config.toml
n_layer = 15
d_model = 96
n_head = 2
n_kv_head = 2
head_dim = 64
d_mlp = 256
vocab_size = 8192
activation = "geglu"
norm = "rmsnorm"
norm_place = "peri"
norm_eps = 1e-05
positions = "rope"
rope_base = 10000.0
rope_fraction = 1.0
qk_norm = false
attn_scale = 0.125
bias = "none"
tie_embeddings = true
parallel_block = false
extras = ["capped logits"]
init = "trunc"
init_std_qkv = 0.0434
init_std_o = 0.00687
init_std_up = 0.0434
init_std_down = 0.00486
optimizer = "muon_variant"
lr = 0.0127
lr_mult_qkv = 0.7
lr_mult_o = 0.893
lr_mult_down = 2.0
beta1 = 0.9
lr_head = 0.013
grad_clip = 2.0
warmup_steps = 200
schedule = "wsd"
decay_fraction = 0.714
decay_shape = "sqrt"
final_lr_fraction = 0.0
batch_tokens = 32768
seq_len = 512
doc_mask = true
train_tokens = 141800000
steps = 4328
dataset = "wikipedia_en"
Each number is 200 + 40 x the weight over the matrix's rms, rounded and kept within 0 to 999. Layers, rows and columns count from 0.

# layer 8 MLP up, 256x96, rms 0.178, rows 0-33, columns 0-95
125,201,123,227,240,161,210,157,202,208,189,230,236,184,194,229,159,128,204,249,262,204,152,181,209,229,269,166,188,213,149,172,203,177,217,248,167,181,133,183,255,198,167,179,166,222,217,201,222,173,200,127,183,187,239,212,178,190,144,217,172,143,190,238,167,219,252,162,241,189,211,179,184,186,183,174,194,171,151,143,178,261,182,144,225,204,224,169,129,206,209,225,218,178,180,238
200,266,243,170,163,257,198,201,219,155,178,197,179,228,240,206,291,134,246,197,120,177,153,208,219,213,210,200,153,157,187,241,253,146,180,269,155,250,173,260,208,244,220,255,194,223,217,234,134,161,169,225,187,177,156,201,280,226,215,242,169,150,132,197,266,167,210,157,215,175,240,156,221,235,232,250,212,126,221,190,206,243,169,223,242,208,191,285,164,191,253,253,235,179,188,194
178,256,213,166,212,261,211,248,143,248,178,234,175,177,239,249,197,194,196,244,216,279,163,200,196,213,104,212,235,269,187,100,248,245,229,253,161,138,281,125,141,210,215,139,142,185,192,158,191,194,176,182,182,264,245,201,238,204,182,198,168,220,224,133,226,267,155,155,152,244,153,191,195,173,225,218,183,183,213,164,190,206,252,179,156,178,186,225,213,121,248,206,190,175,133,237
296,160,189,171,140,188,165,119,164,239,240,252,189,197,180,209,222,182,193,167,237,218,267,154,164,126,139,186,216,157,211,215,227,249,98,182,213,203,199,177,203,200,174,185,221,174,236,196,181,166,251,274,168,185,133,307,179,237,207,274,179,127,196,205,170,213,111,203,142,246,178,182,277,275,230,185,183,248,169,162,182,262,195,232,216,181,160,178,261,159,242,185,200,285,233,162
167,168,204,227,196,223,174,261,223,221,216,221,249,261,234,191,191,230,185,313,200,227,210,228,190,199,223,172,177,195,191,174,220,215,172,243,220,167,264,283,158,157,124,203,184,166,138,184,238,191,166,268,163,220,176,179,206,216,223,174,150,204,171,116,142,157,256,180,218,253,181,166,139,232,206,157,199,201,248,172,237,190,205,213,231,233,281,179,187,248,157,230,221,199,159,191
234,175,272,164,243,203,250,246,181,223,242,232,190,180,197,197,234,240,195,217,180,223,232,198,173,177,238,196,107,249,149,208,167,201,100,211,259,229,235,186,253,231,142,224,155,183,153,173,183,238,206,174,220,201,169,195,235,171,203,246,236,160,160,180,274,133,271,249,170,154,127,230,141,200,227,96,192,227,289,199,198,241,138,252,192,206,207,201,220,246,211,262,158,221,277,231
234,228,250,272,204,175,183,206,229,167,183,143,198,293,204,218,236,246,231,196,111,274,166,188,176,232,138,210,242,295,135,272,251,179,220,108,159,218,148,246,234,124,219,199,147,185,189,202,172,157,201,278,144,153,269,195,164,200,200,211,197,231,211,200,208,239,160,140,179,232,153,170,175,185,180,262,191,194,204,199,184,206,237,182,233,243,172,225,201,178,199,201,209,215,195,217
158,237,205,207,146,215,148,213,197,156,210,203,203,200,222,209,107,235,210,252,171,200,236,164,195,201,220,190,151,184,98,169,202,194,187,87,159,285,243,215,254,209,202,216,151,215,206,137,215,199,277,195,207,217,198,166,142,150,207,239,178,241,151,215,276,150,130,166,181,206,252,237,218,211,122,179,202,210,166,214,198,246,205,234,185,172,219,184,231,265,229,242,220,179,189,203
176,237,198,203,136,229,195,191,210,151,177,243,271,148,215,214,199,214,154,202,196,211,230,277,200,259,214,233,134,129,173,217,256,184,146,182,184,236,254,150,219,214,228,126,236,181,235,126,222,174,202,183,159,244,151,154,165,204,161,240,165,181,193,168,177,241,170,303,183,157,167,247,159,247,252,247,150,155,175,168,235,228,230,241,246,215,153,235,239,229,272,202,234,223,203,213
159,153,171,212,250,188,232,162,246,226,173,233,163,216,278,251,189,239,215,174,234,145,205,136,155,185,261,224,169,227,186,186,100,179,167,204,131,183,210,153,231,155,132,260,212,202,229,182,216,234,151,216,189,177,171,182,208,144,225,139,201,282,128,156,201,183,213,176,217,180,236,235,231,227,214,212,211,169,241,136,219,177,227,210,204,240,242,209,164,250,239,164,142,249,265,212
221,316,237,214,187,225,217,144,238,202,203,154,209,216,212,172,160,164,261,210,165,140,239,211,210,182,180,212,177,147,192,182,187,144,130,212,182,195,206,175,188,281,198,259,241,152,189,286,223,240,73,202,235,213,155,240,248,254,186,213,182,187,172,272,159,168,209,217,217,208,184,210,214,200,259,216,238,185,163,172,198,152,222,179,182,266,191,234,164,313,191,113,193,241,184,180
181,202,138,226,178,138,147,192,107,200,209,253,149,225,206,184,193,170,226,212,162,201,168,239,149,164,131,240,139,245,232,166,199,196,196,221,244,222,220,186,165,203,143,196,245,131,246,195,225,206,176,205,164,154,211,247,173,208,173,247,231,205,182,199,154,125,182,201,185,236,274,94,185,101,135,150,214,203,184,204,216,133,264,232,204,184,164,196,288,146,249,229,126,169,208,207
209,201,172,176,240,153,223,183,189,204,222,236,191,159,163,146,182,179,153,220,238,190,252,115,176,206,178,226,136,301,214,262,179,173,130,223,208,251,209,229,238,155,272,229,148,136,228,214,152,223,209,198,186,186,179,161,271,252,208,264,174,199,195,148,177,217,166,249,170,164,221,230,252,233,182,234,179,180,123,178,196,182,185,234,190,142,216,201,260,177,224,226,156,138,173,144
269,172,170,200,155,185,194,189,219,218,218,226,190,148,179,195,228,245,158,202,194,241,221,224,149,274,201,175,191,195,228,202,133,157,148,213,192,133,206,176,166,146,188,159,200,128,161,203,189,128,150,237,210,245,246,200,130,225,175,244,127,223,228,246,172,180,140,230,210,163,228,199,230,194,220,214,151,182,243,200,126,188,226,232,191,153,253,233,162,171,300,154,179,201,214,123
206,168,164,204,139,234,184,211,209,245,143,181,173,210,116,97,211,225,167,313,220,176,166,107,240,229,259,145,296,149,168,135,222,178,243,127,225,165,192,201,239,184,216,223,122,246,160,159,234,194,168,231,190,254,200,153,215,212,171,184,167,217,212,204,256,218,213,214,100,285,237,244,148,157,204,243,164,216,221,214,200,216,229,196,251,204,249,211,239,167,192,208,170,217,306,276
157,243,204,211,245,296,222,284,213,210,275,163,245,243,189,116,180,180,199,178,231,145,193,146,145,252,230,279,227,235,234,166,200,220,246,183,229,245,196,214,220,168,234,213,145,131,234,236,128,223,189,229,223,204,113,225,221,208,203,144,204,214,155,192,201,142,133,163,239,175,185,208,213,267,236,161,237,213,230,244,202,167,228,260,254,184,248,226,207,130,133,246,134,258,203,230
124,259,259,138,220,166,237,227,216,166,241,204,272,189,274,219,156,199,135,226,202,205,239,135,138,189,229,195,215,193,191,85,158,221,242,193,241,225,174,182,168,261,237,192,263,238,242,189,198,229,211,243,142,226,220,225,187,194,203,183,184,116,285,254,211,233,124,241,187,218,170,170,224,211,238,220,179,183,163,176,190,224,171,166,249,202,157,203,237,233,222,194,170,139,197,208
179,218,158,179,217,198,183,164,213,234,281,195,188,179,169,248,203,192,227,226,259,198,259,211,218,252,198,157,146,190,247,173,236,267,235,244,79,204,207,193,276,154,279,172,161,252,185,176,226,255,216,307,139,228,167,173,141,144,190,236,132,223,227,144,265,208,170,214,175,203,233,219,167,117,145,164,190,131,210,181,207,194,211,145,190,153,172,230,238,184,228,128,160,216,189,179
208,281,199,130,193,148,151,168,82,227,203,158,255,139,203,259,199,202,228,246,208,166,192,151,207,169,205,153,168,203,154,202,259,115,181,259,195,114,219,155,173,172,177,155,225,183,136,204,141,256,242,173,167,223,161,148,220,195,255,163,239,198,206,174,208,157,221,239,175,218,200,204,253,284,153,146,239,242,176,225,239,209,161,211,138,217,154,210,208,146,233,140,139,169,186,141
205,174,246,124,191,196,227,171,172,185,209,239,181,141,220,183,183,212,216,171,232,246,225,109,199,218,228,139,202,188,175,188,183,191,242,192,187,218,192,195,199,249,213,226,205,204,152,171,193,216,262,195,220,202,202,187,253,161,267,233,182,226,195,262,208,221,190,212,200,163,197,244,233,253,168,187,174,151,253,168,285,143,184,171,224,204,171,276,237,254,221,214,172,199,184,258
198,209,172,190,195,219,170,148,250,297,231,198,242,201,222,210,203,155,235,150,166,177,206,253,152,247,201,167,145,186,243,219,223,171,148,128,274,192,177,192,162,226,218,226,312,267,170,264,219,209,205,257,189,207,177,177,267,173,239,225,276,228,155,168,156,252,181,148,134,173,284,315,244,198,172,192,167,271,130,184,203,144,243,224,273,208,203,204,188,238,205,180,210,202,182,209
173,198,233,268,197,224,183,239,230,204,170,219,167,204,208,198,209,225,105,281,185,132,203,226,217,188,236,172,289,105,246,243,197,175,196,237,244,203,316,176,93,181,223,186,177,159,246,180,216,164,218,209,203,245,206,224,216,193,221,193,205,221,166,227,152,221,123,198,212,197,219,231,143,192,206,253,128,218,217,148,125,224,224,271,219,158,106,133,169,262,231,131,255,233,245,216
250,252,198,246,205,158,205,188,260,214,208,182,159,187,188,245,204,227,202,210,201,223,154,193,221,292,200,236,219,189,205,183,237,263,193,195,240,175,192,218,203,303,208,200,271,169,205,180,208,153,220,221,201,157,166,102,259,227,234,282,251,262,173,209,151,251,209,207,163,223,145,158,200,243,201,138,188,225,198,48,142,200,110,209,170,189,187,219,141,113,215,209,243,137,214,265
177,178,133,173,245,236,193,236,259,204,134,149,230,93,286,185,165,223,195,157,198,264,174,215,248,202,233,198,287,254,200,189,118,194,256,184,193,192,198,244,219,176,129,276,207,142,146,169,160,154,175,260,181,163,191,224,182,178,223,256,236,240,220,205,178,207,237,195,244,171,233,126,182,236,226,256,185,225,219,226,201,141,203,202,287,227,172,197,233,167,125,185,175,159,116,252
145,205,174,169,144,157,151,164,245,231,178,159,185,186,214,250,169,205,248,202,163,192,226,178,175,157,145,162,225,224,208,253,157,169,217,216,247,213,175,165,189,196,251,128,202,183,258,220,231,161,214,142,211,195,183,225,237,183,192,188,244,247,189,158,238,186,211,127,262,218,248,125,135,212,210,193,167,264,221,252,212,145,220,167,164,218,189,198,196,198,184,211,270,129,241,280
140,186,194,222,236,179,150,192,197,188,226,175,133,187,208,232,190,231,152,242,259,183,170,164,241,162,236,249,138,248,222,182,169,242,227,202,146,197,200,274,244,265,206,136,210,198,179,185,188,259,174,230,159,174,201,153,230,202,159,247,213,152,207,164,133,224,213,215,177,146,190,195,235,146,153,235,208,188,173,171,234,253,246,290,195,140,269,184,157,212,199,316,249,203,242,188
235,155,226,148,169,183,142,167,225,222,194,170,264,226,167,229,206,168,223,212,146,263,199,162,167,214,254,235,307,203,274,192,183,147,178,230,322,188,165,147,114,158,103,224,232,191,113,227,253,267,165,197,201,213,183,154,192,227,216,198,147,249,181,301,190,275,218,182,235,199,130,156,223,210,204,222,118,194,125,221,226,231,132,147,171,158,175,235,237,203,219,203,201,177,194,156
265,230,244,183,242,200,216,215,175,183,237,141,254,202,200,166,226,246,254,151,208,147,198,222,165,207,212,229,234,163,96,167,150,163,141,187,269,237,165,231,178,157,208,174,176,204,179,212,279,216,190,185,187,160,231,227,215,222,194,131,143,197,192,221,211,206,245,193,196,231,250,259,129,126,188,248,216,178,244,185,256,157,243,243,159,175,230,203,179,222,233,213,182,238,258,166
228,187,187,190,256,181,155,130,189,187,132,219,157,180,210,197,247,195,307,137,114,232,182,206,137,253,299,164,172,160,164,278,255,281,228,133,139,227,100,224,140,247,270,170,204,176,271,243,181,248,262,161,269,200,150,196,267,216,173,184,112,147,143,277,192,209,209,264,314,213,192,177,205,98,211,189,195,277,170,105,213,162,189,200,210,208,306,298,254,156,252,167,187,208,257,169
211,173,155,203,212,195,206,223,159,233,195,211,208,133,250,240,180,126,298,226,234,246,195,232,260,244,182,170,112,180,99,221,213,165,193,183,234,247,248,251,263,189,203,212,248,211,168,286,203,255,264,197,187,168,198,200,185,264,209,136,225,129,110,187,176,206,178,171,211,186,195,192,289,183,225,252,262,293,232,260,182,165,235,260,201,157,258,156,195,220,210,205,161,211,231,242
230,220,236,165,204,151,219,240,219,207,275,205,214,209,212,180,185,262,151,232,184,214,225,172,205,188,213,187,154,236,265,210,214,233,212,216,177,213,247,199,254,194,150,179,190,289,125,160,222,231,238,216,140,207,155,138,93,153,205,174,195,196,197,202,138,191,199,244,190,229,229,132,237,221,135,168,129,184,148,175,157,206,207,218,143,198,197,195,202,159,128,196,243,163,218,228
208,255,145,169,236,230,208,235,251,258,227,177,269,219,289,209,134,171,165,166,275,178,220,153,179,188,213,223,224,191,172,165,250,125,243,114,190,208,167,179,212,151,159,207,194,218,199,258,187,182,263,221,230,188,212,178,169,177,176,190,217,175,194,183,257,267,227,140,235,199,147,218,251,193,91,241,239,258,260,136,209,232,173,265,187,270,173,160,209,191,165,185,238,154,219,224
220,219,163,252,236,152,178,222,219,194,259,127,177,228,189,218,229,165,195,171,245,176,139,180,233,218,259,231,196,201,214,221,179,129,190,234,105,193,137,173,175,254,186,202,185,245,196,163,240,211,204,135,225,192,173,197,213,192,195,157,185,74,200,147,164,186,218,167,139,156,181,222,207,110,240,225,171,282,179,202,187,160,179,182,193,124,243,183,226,247,195,202,264,148,214,182
184,204,207,158,199,176,155,142,115,213,254,158,208,226,284,156,227,162,244,223,185,155,210,215,205,190,240,226,200,126,245,248,186,208,214,246,186,258,259,176,179,205,186,206,222,141,217,177,214,183,159,185,249,135,173,167,195,194,238,208,182,148,202,140,230,136,187,221,236,183,226,208,141,188,202,155,171,173,191,239,197,250,223,177,195,301,208,261,201,177,214,198,151,181,174,180